Weights of a small transformer language model.
Architecture: RMSNorm before each block, biases on query, key and value.
Each number is 500 + 50 x the weight over its row's rms, rounded and kept within 0 to 999. Layers, rows and columns count from 0. Numbers have three digits each. The size before them is the row's rms in percent of the matrix's.

# gate: layer 7 MLP gate, 448x160, rms 0.0976, rows 49-148, columns 120-159
# up: layer 7 MLP up, 448x160, rms 0.095, rows 49-148, columns 120-159
# down: layer 7 MLP down (transposed), 448x160, rms 0.0945, rows 49-148, columns 120-159
gate49 094:443496545419505543554470490437555510534500407487479532630503602499493537483500459375490528561521533472447453493465493532
up49 101:438545539479518565521471502528503543433599502503436481464546511474438459536454475540528562488448435520515535470465529545
down49 100:508538456459496542467508530514548447447540596487515486433513510458556509518575477588448484534540526527521502461478478398
gate50 099:492602532471432494542497569440459511503576514566550400412485564447504576551438510525513515457420550459470445599494530515
up50 103:410519469545521425489425473502440518488491463410411463508437524578567603461522503471474474498575502522480527531410527517
down50 103:432505522501513444547590560490525495525524521529499458428570468473510586470484526501557510635447456510417477522519498493
gate51 098:575565494522460612611436584487495524545448476594569487477594418506500508472458546539417502521478561511546531467504407537
up51 096:603513504426496532534467465602488500562449474487468452494530606525498514435582375520549460415496489486493421443536482501
down51 097:422471465499481548590511499487430507496475535588488443530544446533524529429455527555470482525436537470529450486432547513
gate52 106:444522600474530498452566493391528477508574535493386511526467601613501547512513520444497427481530489498503482448556487495
up52 105:484437457490445475600489569472521488544432459573454508618456472559513517400582474507459489515572507492453586618447449419
down52 104:541494516465520435485466507547472497558600530484469466406545517391446412525569492503565575595457472420484466473585531485
gate53 093:463570493415484554432566494522524422511545377507484501394465490530482553475480470462490581521545564500474399414465527526
up53 096:485495513536532480376546460501529504454412534487507436575497519441513537543559468590527559491564498496518400443536497461
down53 096:453594465423481473546476485562587490527541420571528428459504423496470570497476513536549514479528557395519543467430491502
gate54 100:507562524462465477413551469541519515485480497536504494664490552509456455507459437429469523520410472455568515449488473540
up54 101:513511440412452505492450400597529455572479436446350520513501553528510487486501515469542528502458468523440503585506534578
down54 101:411487523477299472503401491542418506502500571517551336564463489450528456511470462502453577536450479516583485523509530556
gate55 098:508452430508490514574485465430568566479466440559469421563513537497501454549538541546564508431438590444424437485472459496
up55 097:509535455488527451587461460596455427496535549582474532502527497392500471584554542493547432493464514462523489461549524451
down55 100:508541484495548454440514471447524537457552505527459527501490489583525457443478477471607521451483480564635515471486495522
gate56 103:584500539481457620435506442514557507490525383421544379497566482509533462531548453571560564431431521542481521545549485544
up56 102:503438560511523530475527559489504544520424505472443541467510585474457492511484532378475424518500528541534545538450540539
down56 100:487490474560552522553492384491541466524478483412498375453442511526408427500465507463497549496475514538512480501534556510
gate57 101:517508475486510482555478510498628531529555556536415487494605540456491432488562471493504436458465453527439463468589347604
up57 092:563533560454492563520518422514494401577478476540453508500449459547429508488537474506538558530465544508493527495580533531
down57 095:502506503476492426466471430483484440554472579393547488467493467519466581482568467490555486477477420440573472467407529533
gate58 091:458463543421510530437589430545442413520493565526562516476492509514527516467475556467399546481616454484494518521486537611
up58 091:469584463537521436505566593577542461448527475566416517591452433536509565490524459555554579530511421500491488483544546560
down58 093:540391494501495487510429505488502582553479451477428443436522506429526530467553487517475470533424518453507492537503487457
gate59 096:441579466450489485554431491477449470484517539602417488485526522462484496525465473602517467597506484519545485410561506526
up59 094:487486476457458534520471559515538579546469518456445527442489539555437485532423486505664492485590518490503492564402489510
down59 095:503539498515536429553525612464532517542512509516441515482463541530523507520503491539470497413529515616462509509463510547
gate60 097:454520512501476460478488384456432489411549437422473456523540492506483519480435509500469484416497583641473422455511526579
up60 104:553403514502447526526657496536510505506508417480475531520414541573520451478572479442518522502448520498518541418499527471
down60 104:524549557563488453429534577457506597412543405471525490497519461474542473469496515617534454527552604549471597555458420487
gate61 098:478517499494465567464409440431522441484571527491503434458532466513598433562444493435554486525523514544483530511499442601
up61 105:605494451459528504514597399497477442519573489600461514448467489557445562569509564357523503550554489480572462444550421481
down61 104:536546530468573504518543483509391425524459504529450581536512475499466470509482475523457508516416532471473445494477513543
gate62 105:514586556469468552461583515528538546537429484521506464490419509573559477467439482419481565452474492476472421444428452521
up62 106:454496410420480525577491476456537528462457458451546463533429521545505494534528472448483458404448508615414440549539550535
down62 106:535400531583503545487547496497553502541574537503463667454581495476547461367536563532494537471536454505636596516495456566
gate63 102:597481466483467523527512517455528524444524525593390473521503548490455438384422479443534526478447516496495539544525509631
up63 106:454597493500544470607468469501499510510444471556520482522331470460458490478500435523500437447541518493454458506483410575
down63 104:539534499403484508474549476494523400376464553493492601535466562453489473494479453515423515437496551511508528550484489437
gate64 093:388521426504512552475567506501465530466513464578587441509494490606493488507457552420490475468521420511479545513571498478
up64 096:469520464450539495457542503465493529466564560545515530517504515419567524523490435458471480532520415498487433567538490522
down64 098:490491599466460579482465520537417421562460478418459568468508480536540620486379437448521487503482521489483545444539546422
gate65 098:479560496523413501532422501521604463463516458558520479584618497433533438459494489495486501432567517501521508406555526459
up65 099:465438517522547546428484468580528555434557480529535435471523504525607528419535487485488427504406536547538536469602580561
down65 103:469548449555534469501526483400514518553579491580491514497442579533464588461481494524519547521489488498620489455482603488
gate66 095:450520551468422466444493406474446523432498457552444478533493477459633478521547526525543496472559480503427473459482463524
up66 093:453501454518541473595467419495498471542535482570517521475489450546495571490454608514434551491401525465539544471525433460
down66 095:469523507435547431490519471481555465495539537508480454477459504519381516460566478505454579530496560556456525479538571508
gate67 103:524504431466471455499484451476476559479551509469507465577430589547556489478509418440534563464579586482461511457401474508
up67 098:499463534448574599514489442425549457482443556478446498493527487607522514525561463521537553457535520542590443521489539475
down67 098:461480518453558486478463534418459536537495425396425428498484576515505552510570610500582464440502618566549506535509450443
gate68 100:578437548409426502458464505545519499477498476496499438517496558499492446511493479487606485559490523516414484500489528524
up68 102:556544561446643501511485528450451489499426506526475543526569510566500417517480497478474482535507562497477576502536577476
down68 102:516510528475550464550533552593437474447447551409532594489461436515523412579557482484422475575471485492434509418534446463
gate69 095:563368503458527584500494503446450453534567538372470471474460524464477488548400442409530433429508470440432492515479499468
up69 100:459557403451549538464439433548421527492636504430479492464451516443446434485525560499502493482477499485487472491543578549
down69 100:483525526526614461497553526470505453506455511638503408580539442543518513540505478464584458619592575600557498455472588458
gate70 101:580506532523428540418452541495476539503484424537508474581467489476511470514476456408496578484563452484451514510547578408
up70 099:521510577501465473478476556436525478523465447520476556560417509447564497457522449511482508450425544404441432395477536493
down70 101:473425499471510508582530470538429496453445469532474486465496501497496432498531552441523459521553541427531401493568579549
gate71 103:457544533453443470456515448391599514490410492461505506544431475456428536523446578515475560454439480432511505408480541516
up71 101:485470520464524600443526583586519318496582555532494551488576564446492498462533431501513512572504527520476458483418557559
down71 099:504496461471586515549423419481522546449495471549538485503513455502453475552494477424478493502567456446566540450420517549
gate72 104:559527538564443567437454499433524452451448563474500468481476538406552430429366426502498595499476541488516459506451505535
up72 101:506488485516526562526527565499538574507523475543505495448586466449580514469477459462446578466541580570553512458530460551
down72 098:576520559454414561505544415386420473421558584496559471548482516444454417523441506498498423512526443473524494508491463401
gate73 109:515470502495538545518546541479561538498508499461490448483584579515551531481519513530492593474522512512505550584550435546
up73 101:527473495598510499502487538579378385458491493474485501441517565499457568397457479509555445526574527490516516437507476494
down73 102:525501509555520481539550489489435597480564407465565536470518512390486470467508459472451508555413551507489412446470481542
gate74 106:449489503449472563485456445493411548571564567473446480525471642485463559624525463492531415497434571451419542503427553503
up74 104:502524439528503390446459495385577474568455456561435525463443495526478552429507468556456534529528522521479524539558588383
down74 105:443530445589406492490545514563505463519408540585530529506499437478442472420489481503555518525544491580501527552425518490
gate75 108:438533516588480430531492411486487462532507530492460471510491462512626590524545543495463501527560492408479596546497518508
up75 100:510533499565414444491542428485459446493533456447462412488494494527573544559460485538501544466595509278488537517487489526
down75 100:501477513442581608498487499474542579534458560578537612534482500491460461511518470477484446560443526631529465505539536464
gate76 096:617511401511532470513592444487496503510567477495552448386483495578517421490501523534501527481525568444470457464469563418
up76 099:520497491512497545481535465465434512479513464534478478518439470567448584449491501559498474573446542537452447603530513597
down76 101:456492472492536550488465567457552504415560475459447469466491537493584473459468510489525372450499477463535493436521546471
gate77 097:556507457462595479424516448456507503586468418521558459475467516516426528556491482508484606524450532512535399533526528502
up77 098:503522596475493549465474478539476479452555488390419450546476512504544527435509442430477427505600488449530560570477495449
down77 098:456549522448489517535559515496453448506451517496544387528557515540504522532420546462490513530529511501466546560465523501
gate78 102:504517500447453456500566402450589467448513451522563452551480473502414550474458554459441510553467609448485452502459483524
up78 103:508390521498529497550457540469452523523445471639547545464515429463552473480410493500509499443470488586448467501566413457
down78 103:562530469466532572421544374398488572439520424492453412549485504481517461507561479574548468533459457466447560508487522541
gate79 103:542503616459528526546514476507466442560484585526447410527483458520511488514431531552463620435418474453418490466484544489
up79 099:426531505529443478507502511527569531512494569394392488419563511511505448547509425565439512498441513573468540487477507458
down79 100:504471528491469441505525518407500527504530526510414416480540530527454513526510416518506507551497486491425445490520504476
gate80 097:534543522375530572391542458516527496469463445547445461538485565433517603573606423468557608540532490539517456478441573557
up80 098:593590501553384427416463527513527474472456479431554484517512428476522480439504481405451534461549481484569522485472499515
down80 099:471518515560515462530549515534568487497477544480520381476462503610525389554497542483490486495543491493524482475604489545
gate81 107:492472523513454533479472483416481474560512524435482423539488509485429379607399457592535566492512488517463494545496496493
up81 105:441389534530504494494548438573566526490553403444460497462476563466547468556556480470552484453578417379480466521420449476
down81 104:440441513396373469504554525518445564513460420516516496476530576427540436513471583576447460514536615526459387398464514654
gate82 092:485491632522452564435507430600483542551429523483566430478446444515481476498478528567493484430380427500464482515529548376
up82 099:498536509480504497456477523433623495538523506595497524467419598463460458495417477406483520473510500480486406494407555567
down82 101:529469434459472358500543470477456440491504441365463377571494524525478429477535444509504486447510596495501476465412496513
gate83 106:594494470429454505492437493451542448532499462675432497504522485528482545537406475418553552440466493535456557524489510514
up83 098:527512395446474429407574476523463505513559502434466541488398520482530512511464416480477559511487545470467495450471412507
down83 097:479468577523487506483458477507521475487498514627448421558622503546516410446445544487582424492440422605391462478508547514
gate84 095:579477527511509545470476461445566561554534622529464509414552509477526582458538453616467430584412500578453434485458478443
up84 096:491423488590381513563536523479529533531458541511509507418497594507508476515474562484460502549416508515449507476447480511
down84 097:515541484463575497467502421432576441438486478503473497523502431495494543569525556433525529498444502465480439438522489522
gate85 099:520478485433494583411525513450538461459460518518416478499430507535480438522490548440558504451553424509485426563450618442
up85 097:422533548428506432569604607506522500415554477495512549499465507479521537470445521485473542399508419525613410540552477577
down85 097:407525537472411512544495495556452545498514524586497592430501434493487537483539433487414494506455537467517529543486523494
gate86 101:549538512392497524499445486473488474466471493429501460594494537363431440464489494544558488406529529475525470546427473499
up86 103:433512494448529503474443436496476524473432522578425495470502427483494486504607539494435503467475561504417456524476487467
down86 100:578467467427560510498464482466530499500531441487570525489412442498546459581465476484541516598474534564418529526522431464
gate87 103:550490506546546585412543443493503469522471448471424493532557529597415489503503471478456644454575592528389440474481491506
up87 100:536530543543516480500606538475509468549439501451485552451522480551586543553559557503427534517573559460493515450558445435
down87 100:488447494447497518508516614584506502408541447528587553422603421452561537434535506517524401470457435460579510479549478503
gate88 101:601565558479502561477523549549499480626520482478495479438490555514433500603512505494518525450460559463521524469407595444
up88 098:519549453481489523434484553562522388436462576565546485533477498451469498468465562502514542547450513562566448425472534534
down88 098:594479543494490434534489526472453522479557425531452435576569499486505566502499431486468446555432489555432436513596505483
gate89 100:590548590510469572471481604502510533498554546611448473497648510413482454488487438517525551474461477375506454539486517520
up89 100:515527364522581461479608463482379388482538458463565544499492502534566386475473488522522489459624518542441523450561453527
down89 101:415561577577529526489450468387516485470431468535464465471556474488448368591434518568574532527533478535479483517511544470
gate90 102:506549504596441457422453466526497457483482509492430413466455448499484463543464457566527519496469580498489572538485555484
up90 102:501524453536521461511479561543452590505478493487470531508517482423517522552309503496496577489515560503513561558470575580
down90 102:536522458525510486540529508497473484509483557480555637545475441506523609467545500447463422508509372442497458510620506468
gate91 098:466507508493492529502483501480536516433416530543501477546384580518600508488525531526527613539617471504462518542537533571
up91 096:485641532588564434504545516614482490465514439527484436490490495463571454539456406461479539474479484519503491502472463531
down91 096:384444517454548529470493427368440524565515504434487620528466521498408462478546506500514419484503525441554539477466481534
gate92 098:508557539528382545513462547502457598535450424546547433533532488499498465575464543437492535556485459515456454521500424532
up92 106:545402543561547546430554351490576463512502518508522430511478503517470438505507446452511451404438542600536479497497541486
down92 100:520538529494402588527555580442517586445448456604482495511611436493512554531445579468464626610582496483490524533545427547
gate93 092:470473619448473535422495514532526420443564478526542522519529472529503513530513469468498514484482538602416455496499456604
up93 096:572413453535468462522575486549495484534442495519501524463491505553402531539481556539553368403488532483479431471452374427
down93 096:533491466502611511452500504455543483598546418451443463402420501482460465438464561479453436579571517452560484508409494476
gate94 101:477449552500490476572546559368502491519577488547457477445494425486492496423464572517535516541477531464507577458486543498
up94 100:531504565579459458441479489574509488491493513533508502466527455523523419474563426507496397453492480536503517514522522611
down94 101:478469479472483487471561461393473507421451567541593465488535504434486506433516522490499478491526557451463477487437582453
gate95 092:521453523533544401493534512587520527511431498440491528570481550455513475546441483560477466506427467503514426489529533545
up95 094:518528488496502435498390532454676547473491446458590541547502520423450463472495448450518451457484531467484458473544515539
down95 094:376480505543540414560547454541486468547488467490560470471493529455495487478519446534470482525445481464582434435517492509
gate96 105:481453502567376504472475532518447452503516475478434515520477523396434519492520593439505520420502542483488496499426572609
up96 101:520517537505514513479468509502463542428505452560472436558573505524476525472541496531503580575498470423533518506515451473
down96 104:535561480456563513531508497454534469527505537464552676471439518559511462487523529460537474527537537498502515497462497515
gate97 086:435534583499531514594459493508493527473526459513429482479455517464438541443518461497483466516569493468514469538584544507
up97 090:495552415402503485484406470627557585572472481426471521434530526546516441484550492412439461504530541505448489468525467484
down97 092:487424560558498473608510442498462530529485530476523527567498504503530549495578537570494473425455478510498450439468551455
gate98 096:592463512490493348437470525526497528538453546470452481485528522492487539499599543512585543462512497496434462519531493453
up98 102:497492446514527460533429438433507517587505521547593487544456511504492493417562464453465435466499400536511405403484416505
down98 100:414589577548434537487478534507441489453513494542569620527419574454514487437567511575475505472487489457608549571483459516
gate99 100:492535552433456470533508441565515437427502414493495479427479610522517475507528540475535513410568452473466533567387487569
up99 099:514475493442414516518455579510504593516496465591382509454553577486453550453502485470570546570532445531468501485529467460
down99 098:513414450565530569433519537486446532519549468542510509506531494462525490501497516539475507534546520486453505495498350533
gate100 106:651516498482522532429439548482567462476387405528532421530580545546434432485496435443508587512366462516526511527447491513
up100 110:457493594509487526489546478592492469437458592571486443473500462414453458543443404425544463565532506538596446485404453566
down100 109:491512520533545532497531479559596537488519503446514489466545492526530432479488474476525638483525398634417502554502486493
gate101 104:500478481456526461479560492508504523556482463484454496561498533543485511548442401575577422514514645520405473591532530506
up101 106:523473442529542608562444546510487472602492589513493508469531601521513488474516548497466463380503551495591535480441504457
down101 103:474448477538510615461495375415508415503553549478480523491462520509459546551597427460498537504518540459437475492507517467
gate102 096:478540475467454468480541475457379453504558521426507464395446502524464361532480511392555438432529434550422505429604557543
up102 097:522505478506482526462490464562517486417495582529474509477519502421554558490463479593547504474545497507523548427355485552
down102 097:444553444495452503544496505440375459554520488574424489471523468530418530545435451462437562544401528506557524612524519375
gate103 102:576481515577491467450526384453445446496526441507482450449453545577397442521539437497499551485515529514486531487525451502
up103 105:532468475505526537498529475508461496396547388507474460563527539477473534510419502532446565400488469461551562455442508504
down103 103:607514469492481504521529453442656436523602555409494542472581460513447488511443497539592565550455420451500523457503572510
gate104 091:373498468527505471588557495542471452398510473448512436503402422419490505571512442597473470520476513428446510465414450474
up104 094:415595472485508479506564489516523498507442479450537506536548436523533522434505505604512540458604434403476515443424484518
down104 093:589435503539471474498393450452424555466532477470471481430428539519451430535477619501564521437530547426452413493472537536
gate105 099:517400443491430559379569491572497499497480417548522487441511440570397384485552506482471527465552437434463469496424513552
up105 097:459605443509513493377479472518470491498514555457507533553445545454491517550528556480532498549458469491524494542525450488
down105 096:505493460440479501477456413395473564501523536450465459461496468493489587539447360446487541480493569511521524514514494447
gate106 097:536426518502484471535548536542471576508515412405448470504544538535562495585537441461522517545479509571486571496504481566
up106 097:514474426522504584518511573533452554455575463518529448536570391393472522504543481471582551585515435564447489527596641531
down106 100:520487420488505432569514417491418514499481502464541575546504547528520436541503555464371464477537592388577439491478336447
gate107 093:605448515502537456561535502521549477533607494448452397526477459489454489541516512495402478548546543480511533426520439563
up107 093:496450521407466466439420450474478467497537471505576520529428535552467503565509446506445567384474526525539542525493530488
down107 093:596514505488477503496555456527581566456541496532403397473478525502532489382531644602401558563468437536484424504559467514
gate108 096:501494475452505576537481462554569477522440404602473447503515495416532502522495471476580444514426487500408355507430524541
up108 100:485503464533515557489471388433443471459446409433543539464544463391508530588501572498537547494521460493429466457500507478
down108 103:445449481602488457436558464502447464486507562536569598474489519487475426465502559447403493572420565592531494518446479528
gate109 112:534566471460440471478467541546505468486528496460567430515461478558474417444390424488526489506443509490485496489481461545
up109 108:572509468523549461620527484492557500450495458453471520518488478562483491490451498520504514493480510468533460480522493523
down109 112:481491538526513510535467449497483567531535532571462672475463516466514527579536542498511428449604480480453437500567533543
gate110 099:506499574482506439419489525522550461529429415517496545443465543517514524516473514544497389472535471517490508482618524526
up110 101:600390568456522568596603541469492574453449424521452528416458537507436484533478562444489424493504581513424605525482552459
down110 100:522491512505477440478437530508450484521486435469490503464567462512511455479463519484537436417512438519446472500484504424
gate111 099:510489463518433511470528560463540506519479553473470479477509517474522537533457491452536436516533615486483509501447561573
up111 104:475506445486560510483544520418540522481539491503475512510459443527543430504528485524520480438417527515579495540535493489
down111 101:486498456519439534583438438470537571497448510507538529494550470545466674485545598561506483559476500522540567395584503490
gate112 097:525560476471441421496500433405501665524514478583441437573454538556469468524511561434508558470484488415558542517470445578
up112 102:487475559431538470557445521498474510529489558497461507506479440529515529456386559437469524365476456476535490489436542434
down112 101:516467515518490502432490466539488416387513473493536543548492457434445509487585504495470522551518548448422476458542533567
gate113 100:462509523497379442512514521467467493430525468537459507467535572461469576490426535424460502542437491498431510422440502440
up113 091:535344449514446412444574496440523526505498491487540561509482526514595438495557361534484510497575584463508498498481524422
down113 089:400527529507478510525489556509508468558563477643541417530572510441477600423503585559537499514410408428417501458489393536
gate114 107:473513443448499566419417415470577475554534523525460462477573506531358400472549522514527599441449507514438492493404610525
up114 109:416436472549468519469471613473534467501585595543478528575453565628504470515513507410527548524538549466488612529544565511
down114 107:533472471472578513523520536560473542505526545560443405500493460549561474453440528610510508649440627577566456506426491534
gate115 096:520534493474523482498530421566502612601507481574488500359464490521525446493474573508561579487497495497425415448539473399
up115 096:560561451501457565412502527530518441457468544503514505513506515514446563485498552579506498426509561567450483491531530488
down115 096:414448539455547478570487527470491476555576514507508425503557479536552487547417482512453557520450477522529439500590524529
gate116 102:559512540473509537422523492500545489479529487446484474565534594450451447463451456513615515473391636508470465459511574555
up116 105:475568429559531510456479441476579485440465428475570506465437527483508525552510458453507492375541391560481501609451532500
down116 107:629462481443531523481463446518616446518606377499476436447451556549485465466579471454553511384456587449507475486565586534
gate117 092:449645587517393495513531470518418513482385457485468505517446538491572530467440461524548537452545475485567387499548495600
up117 096:498554511494453538575487423515432598484479499550419536469511537536425540565490515489548500482542504468471562491521505507
down117 098:559454489517609489524505530502498444535546488443637505531515480457528469472502552437553512550506525436473509534583572368
gate118 104:466495547482488558485474466433500567411486541558476469453531476522384505484450456477470478486575514471486417484513403555
up118 101:485447449460425487545546445408479439489576477537507586474506517458539480482508583481476463415571525424445514449485500528
down118 104:550511520456611467464441539520475377583534470482446561544481449476556478577507506535548518492462554515483568478481511503
gate119 102:596489561492459517474422583480502506490496468543432486480542414514446452572493592474476414511454521473456502503506430472
up119 104:468462448380431393567528432545464497466523494596529500448519561486509548538476447627548496470544468483530492468439492553
down119 107:535483537515499516507570573516483565503586497425533565513520516429554512468570474494455590444595507422498526518487573430
gate120 093:569474529452468538479400464468486488552486436531477424504503510459478373507422518406561546472531623523484442435500438540
up120 098:552496509577562480499519473554539420532446504456493537505457512491661498500545560508497535473508546445529438467469533499
down120 099:509412493443495499467511391463490500507467543395445442477507471617524489549401454524514605539426478518562439537457461478
gate121 093:551453475438515578428528466557467522536491520579455503524585446513575457480520478410428457428538473553516462478490422490
up121 096:467522490519407444503491500580505550507503545553640496588449544496597505459498549478438525541498451545457572501533482611
down121 094:507446544538591515482461439432563447498468508510440397510571458457511480537509507478545493455480477423583499542507514462
gate122 101:509468481563534551524537487332494489478554565515508462541410558530543472515463509495492449411498566496439444460446557416
up122 101:518591501445511584473509491462592519521540522508530530456593505509468493481531472473468514468473502554512548563503375540
down122 099:566446532551540409460417517591471476450495542552456495451468419496488501485411540527555536557485487506480464488538471446
gate123 108:505468390468387466440434518513586570557460477563510515516480489570544449507418431444524426410533507502480508498510443567
up123 103:582478517449668479568539456471588420567612490543535529625523441547465471497467509520511547525457468569584557542484483547
down123 102:463524419498544567444491494532479447481442476565575452443506422544525455537567512541572498520454591432468493539552509496
gate124 104:517468422465418456425556538450566465405517507447486495485505491474517515499453515417560462454442579520496492549416553577
up124 101:504514602578574516553473584473465517600371480546504491519518540504487543490534495531557549469426506454561535483532471542
down124 102:548535504474432491473450399502509539437560457490413459506500447407530528463547493482534512524478516450597434423505451385
gate125 092:455446456590474528482504486463461515513557440407506508538552508514521441478534441492515447485473571500414527478556503502
up125 097:518487468403490455479444364432479507556419501466459537426493530469517515498525526420518477597520495453473439518542405524
down125 097:452494503572403552474548548598538589526472456451455498487452472510482493447534393423475524548590567533528466434555428411
gate126 100:535500545461522535455505511495412439515371535441593428510482533590502462544511539462496370464568497516492597479459557524
up126 099:444537411560650554531462455520533505589486547497485519449574463597504435556531478535496565457474599516469527516494473540
down126 097:516550521513549513530506567529515485540485498465543521515543457420444536430493468464498470451548484587522580543537563534
gate127 107:551567573538402535472551446391490505432444502478485446493538522482507473510393417458450532417513541533512485534517533573
up127 106:427612418484444495465572468555588464459539450434575551470489492403550459472612478514507530480570575448521486488539550572
down127 105:579449504504451483373497490362554572569551529460462523567559459562522544472554465493438535502536469482453554502565583538
gate128 104:547288504597426493502558505528528495499416461415551473543528570483506461493463493465542501475526539532573490480517605543
up128 102:465479559576483470525575458536475450468440529525531516451488494426539480621501555549526447491391524477496506518436509409
down128 102:509556474538480495411403541465578573523404456480525596455490432356532547466525541498508461609401501493472463552510474532
gate129 099:478471458548499490521497477479503514476580520463485524528534537555535492516417514575577572489441436544518520641466556523
up129 095:471527525556483518456583429476412456557555457459460503497412594502522504486545446461548567579596500575515468554548528451
down129 097:487420450540573610561569565500480572428489467559509513418462522458449510436457492373444544424413503453530544518490496502
gate130 096:600504535475425411499515531535565494428447564448419413524502530496439481505464490483434569524469547507553468481498509535
up130 095:473517562416507466516596460511436463488523557455538521418531495493437537543458535526433520520478463477530423442552548495
down130 094:437492499617535486482464491480448496476460460494470488551586508527519530438591415553557515527493450501390552589482541526
gate131 103:614484503523518470496549516445499456458499445537440455455551536519524427539494421538601546512523435545440519557472534537
up131 101:555474511461462518544436435512524578595544455460481556498490518419475545573465480507554483471421522510493528566531483536
down131 102:415565508472652410532544446529492572508578426490506498481530480583457656432550442484474506536505511569416488557478532450
gate132 098:557556543508538409526565509488468447456501513442434495517374571563553587513544498511506525427633462502468463486584567588
up132 097:530500465542408517463511451453453454572505546567552509478442471387499522520513532472413493586569538552495531535561622498
down132 095:545545495553355494451530547409529428486465502584435473505519533529509455563437485581484462399473543449461485515452529555
gate133 094:484569579524422455502573553479415565547464529564494464486469462504566529526455585515460566597511628536451579431411481571
up133 098:555497536546483566457587478536549506471551585493450440402495532525453489504543521465513469559472616611536434449480557495
down133 096:480559507480454466572431421382434522529422494505591494539480515507508464516567484514448453548559439479429574592498480491
gate134 099:449473478495417504461615563399491480453534450482444513542459559402480492503478506499530470477453524488452482448468536534
up134 094:476491496456518476551503466405464477470520476522573478490475411467470455477465394537479487461466560602429406506568472578
down134 095:478502515503431517431580528588476541461569459472433638515466497525533558521619515406581522525401478446492566553485512493
gate135 098:461507486378466555384426410480503481455533590444461505536430506483439449471436486573488560483497596496516523559443477516
up135 096:489516496457450516477493450483458500519493488539540625453538504534426471569540550445565486532403471517472487534549468492
down135 099:512440513491511497565479508534518497497491546529474715510479521488533615493592483443522417479478466525490543445461523507
gate136 105:497458409508470428440526570555444464556546466399397457551478600475488517443474479530504513502465421422498432475424540510
up136 095:433584577441516485394462557521545616516485412431455510627476431462567591510530559507541501584452580476510459447540482506
down136 096:583538618423482453415492585442569463561537474485542470452479498510544592438412473550504494460566474541543573470541553533
gate137 095:493487421501504485510517428479453500554516527530473557534402400511593471636443472500458433458540451478499514552522450583
up137 094:444539563472580578446498526446519465599504516509542419576542509582460497436519532531478523413539493445516530433445496528
down137 098:636430445545518405485438431573508512497414391521429652510487386535521465596432455502509450537558510548532473518488459459
gate138 099:563543526492508583486528502438468560503501468489462499540485512561579429495560438528636484588471556506437536476449465452
up138 098:383536519581500514396475409459527581536583497462531545519512568453493435560451558468528499562479438500539417575488448527
down138 100:445438487564536536514484530484522411459555431436548500496508555533456538633441573387492548542478447415482496515459467478
gate139 107:502483495575492561497585373525457464578530517512631450396527536528517520512484480505612449487402521474416454529499446588
up139 097:478511610550486463566568399493529534476547462480501513521542464487478526471504489446496404467561538445456478494544621541
down139 097:468505524454470587455523521425488609475466490396441459480393475503500471529451483487543488492512478543469526599479517545
gate140 093:457395489461561460416563600527527475599540442501456494463504461627496526577487553477507500484513441409500436445508471517
up140 096:449429574464513452409459465530501445541393464458477526437530523498477453567470452532531486471464453498462561477492506479
down140 095:546540474529447527502511525483521549576606535555597415550527404455506598457564490536503477493522510480525465519517506485
gate141 101:533470495429387496566411431388466425453514499530421495490448584479454444527440519454570489402503446444414427465487510496
up141 096:485468496452423527499521480423474543546558464543507485502407501458482481503539514481548503475437484490485430433471566478
down141 098:550494550409512444496478508663572430519477464492481456525543491543499495510513457534484436437504505380511508524595478545
gate142 100:545640550590527496501523498392530382420526401572525472521507626584503479559467485491491502390446419455446476396574475461
up142 096:531493500531528493494467509486621480477519429474531434469401462452447495517480416492469462534545566471502402434547504442
down142 095:541555549593485518518522561480493486480440499523472586480524507561498464562523533537465415502468398509475512439465500553
gate143 102:441479498395435449427511477480535473575479510563458504503533459423511490412408479520475480405525501566411520414530431617
up143 092:479318455541471492481415462484498449534380452578447497485515511531504510466578374557579460568502575464490438474507485501
down143 093:469490472448552507495586407525479464550459451481475478479497535520532529544506554546412543538527535454431518541562480582
gate144 105:562474437505475595519523427425581516596392501529546467487566528530403443622457497572532543403466433450485524520413483421
up144 103:442468506479473512569491431543437553460593531506496524494482512363489511387459415484528453441504506398471509568460406552
down144 104:500542416444488588441488531569520505554452489466440435590548461514487535459536461555499539510397444525495491447483556426
gate145 096:538593432484440447477556539443495546580607561519511483493408612472399484452544524454572517499495485537531450484493516514
up145 097:474509532491548505547531427544523599460497472531533522516445480376512572543577506473542444528410528500476390447573448577
down145 098:414472556465571487515543428563581419497533485435567460516467497575468448506492518543535458466536582573434463466453517537
gate146 100:529483587577422420519477442484485610557484508570426447519528537389462475491456527428498453442490534520446510494488546502
up146 099:489477493455505461442430516425536546436563436387479514479546540492466484533421506477604514506460444500529518537522448606
down146 098:490420486556516483557393479492472575433572513413523436521419479475445508513525458465396596516438453475551452498558432438
gate147 102:493509528547477514558480540488460595485518518546548499502537515466449495465515457432558445556441525502404466487503480534
up147 094:469489518556599471560496465522476508451453379528472420615477516457451501480561507532533363441496522555374518532547457447
down147 093:403503555479408508529496529537526588484563520543432491444447461527540422528437514462492587557505493459634453490545472569
gate148 104:498558458505360544490603464564536515547550549434487428477422576585453392568500467495603475572554469518451480570509516544
up148 105:499536491484423498568617492425589442468571559317560519538503508512492499488464534522403450515602461524497563466493449530
down148 106:483496498547502393586477501482532513441424551544538513556559447440562633527447498427432461425485482592598500489489433454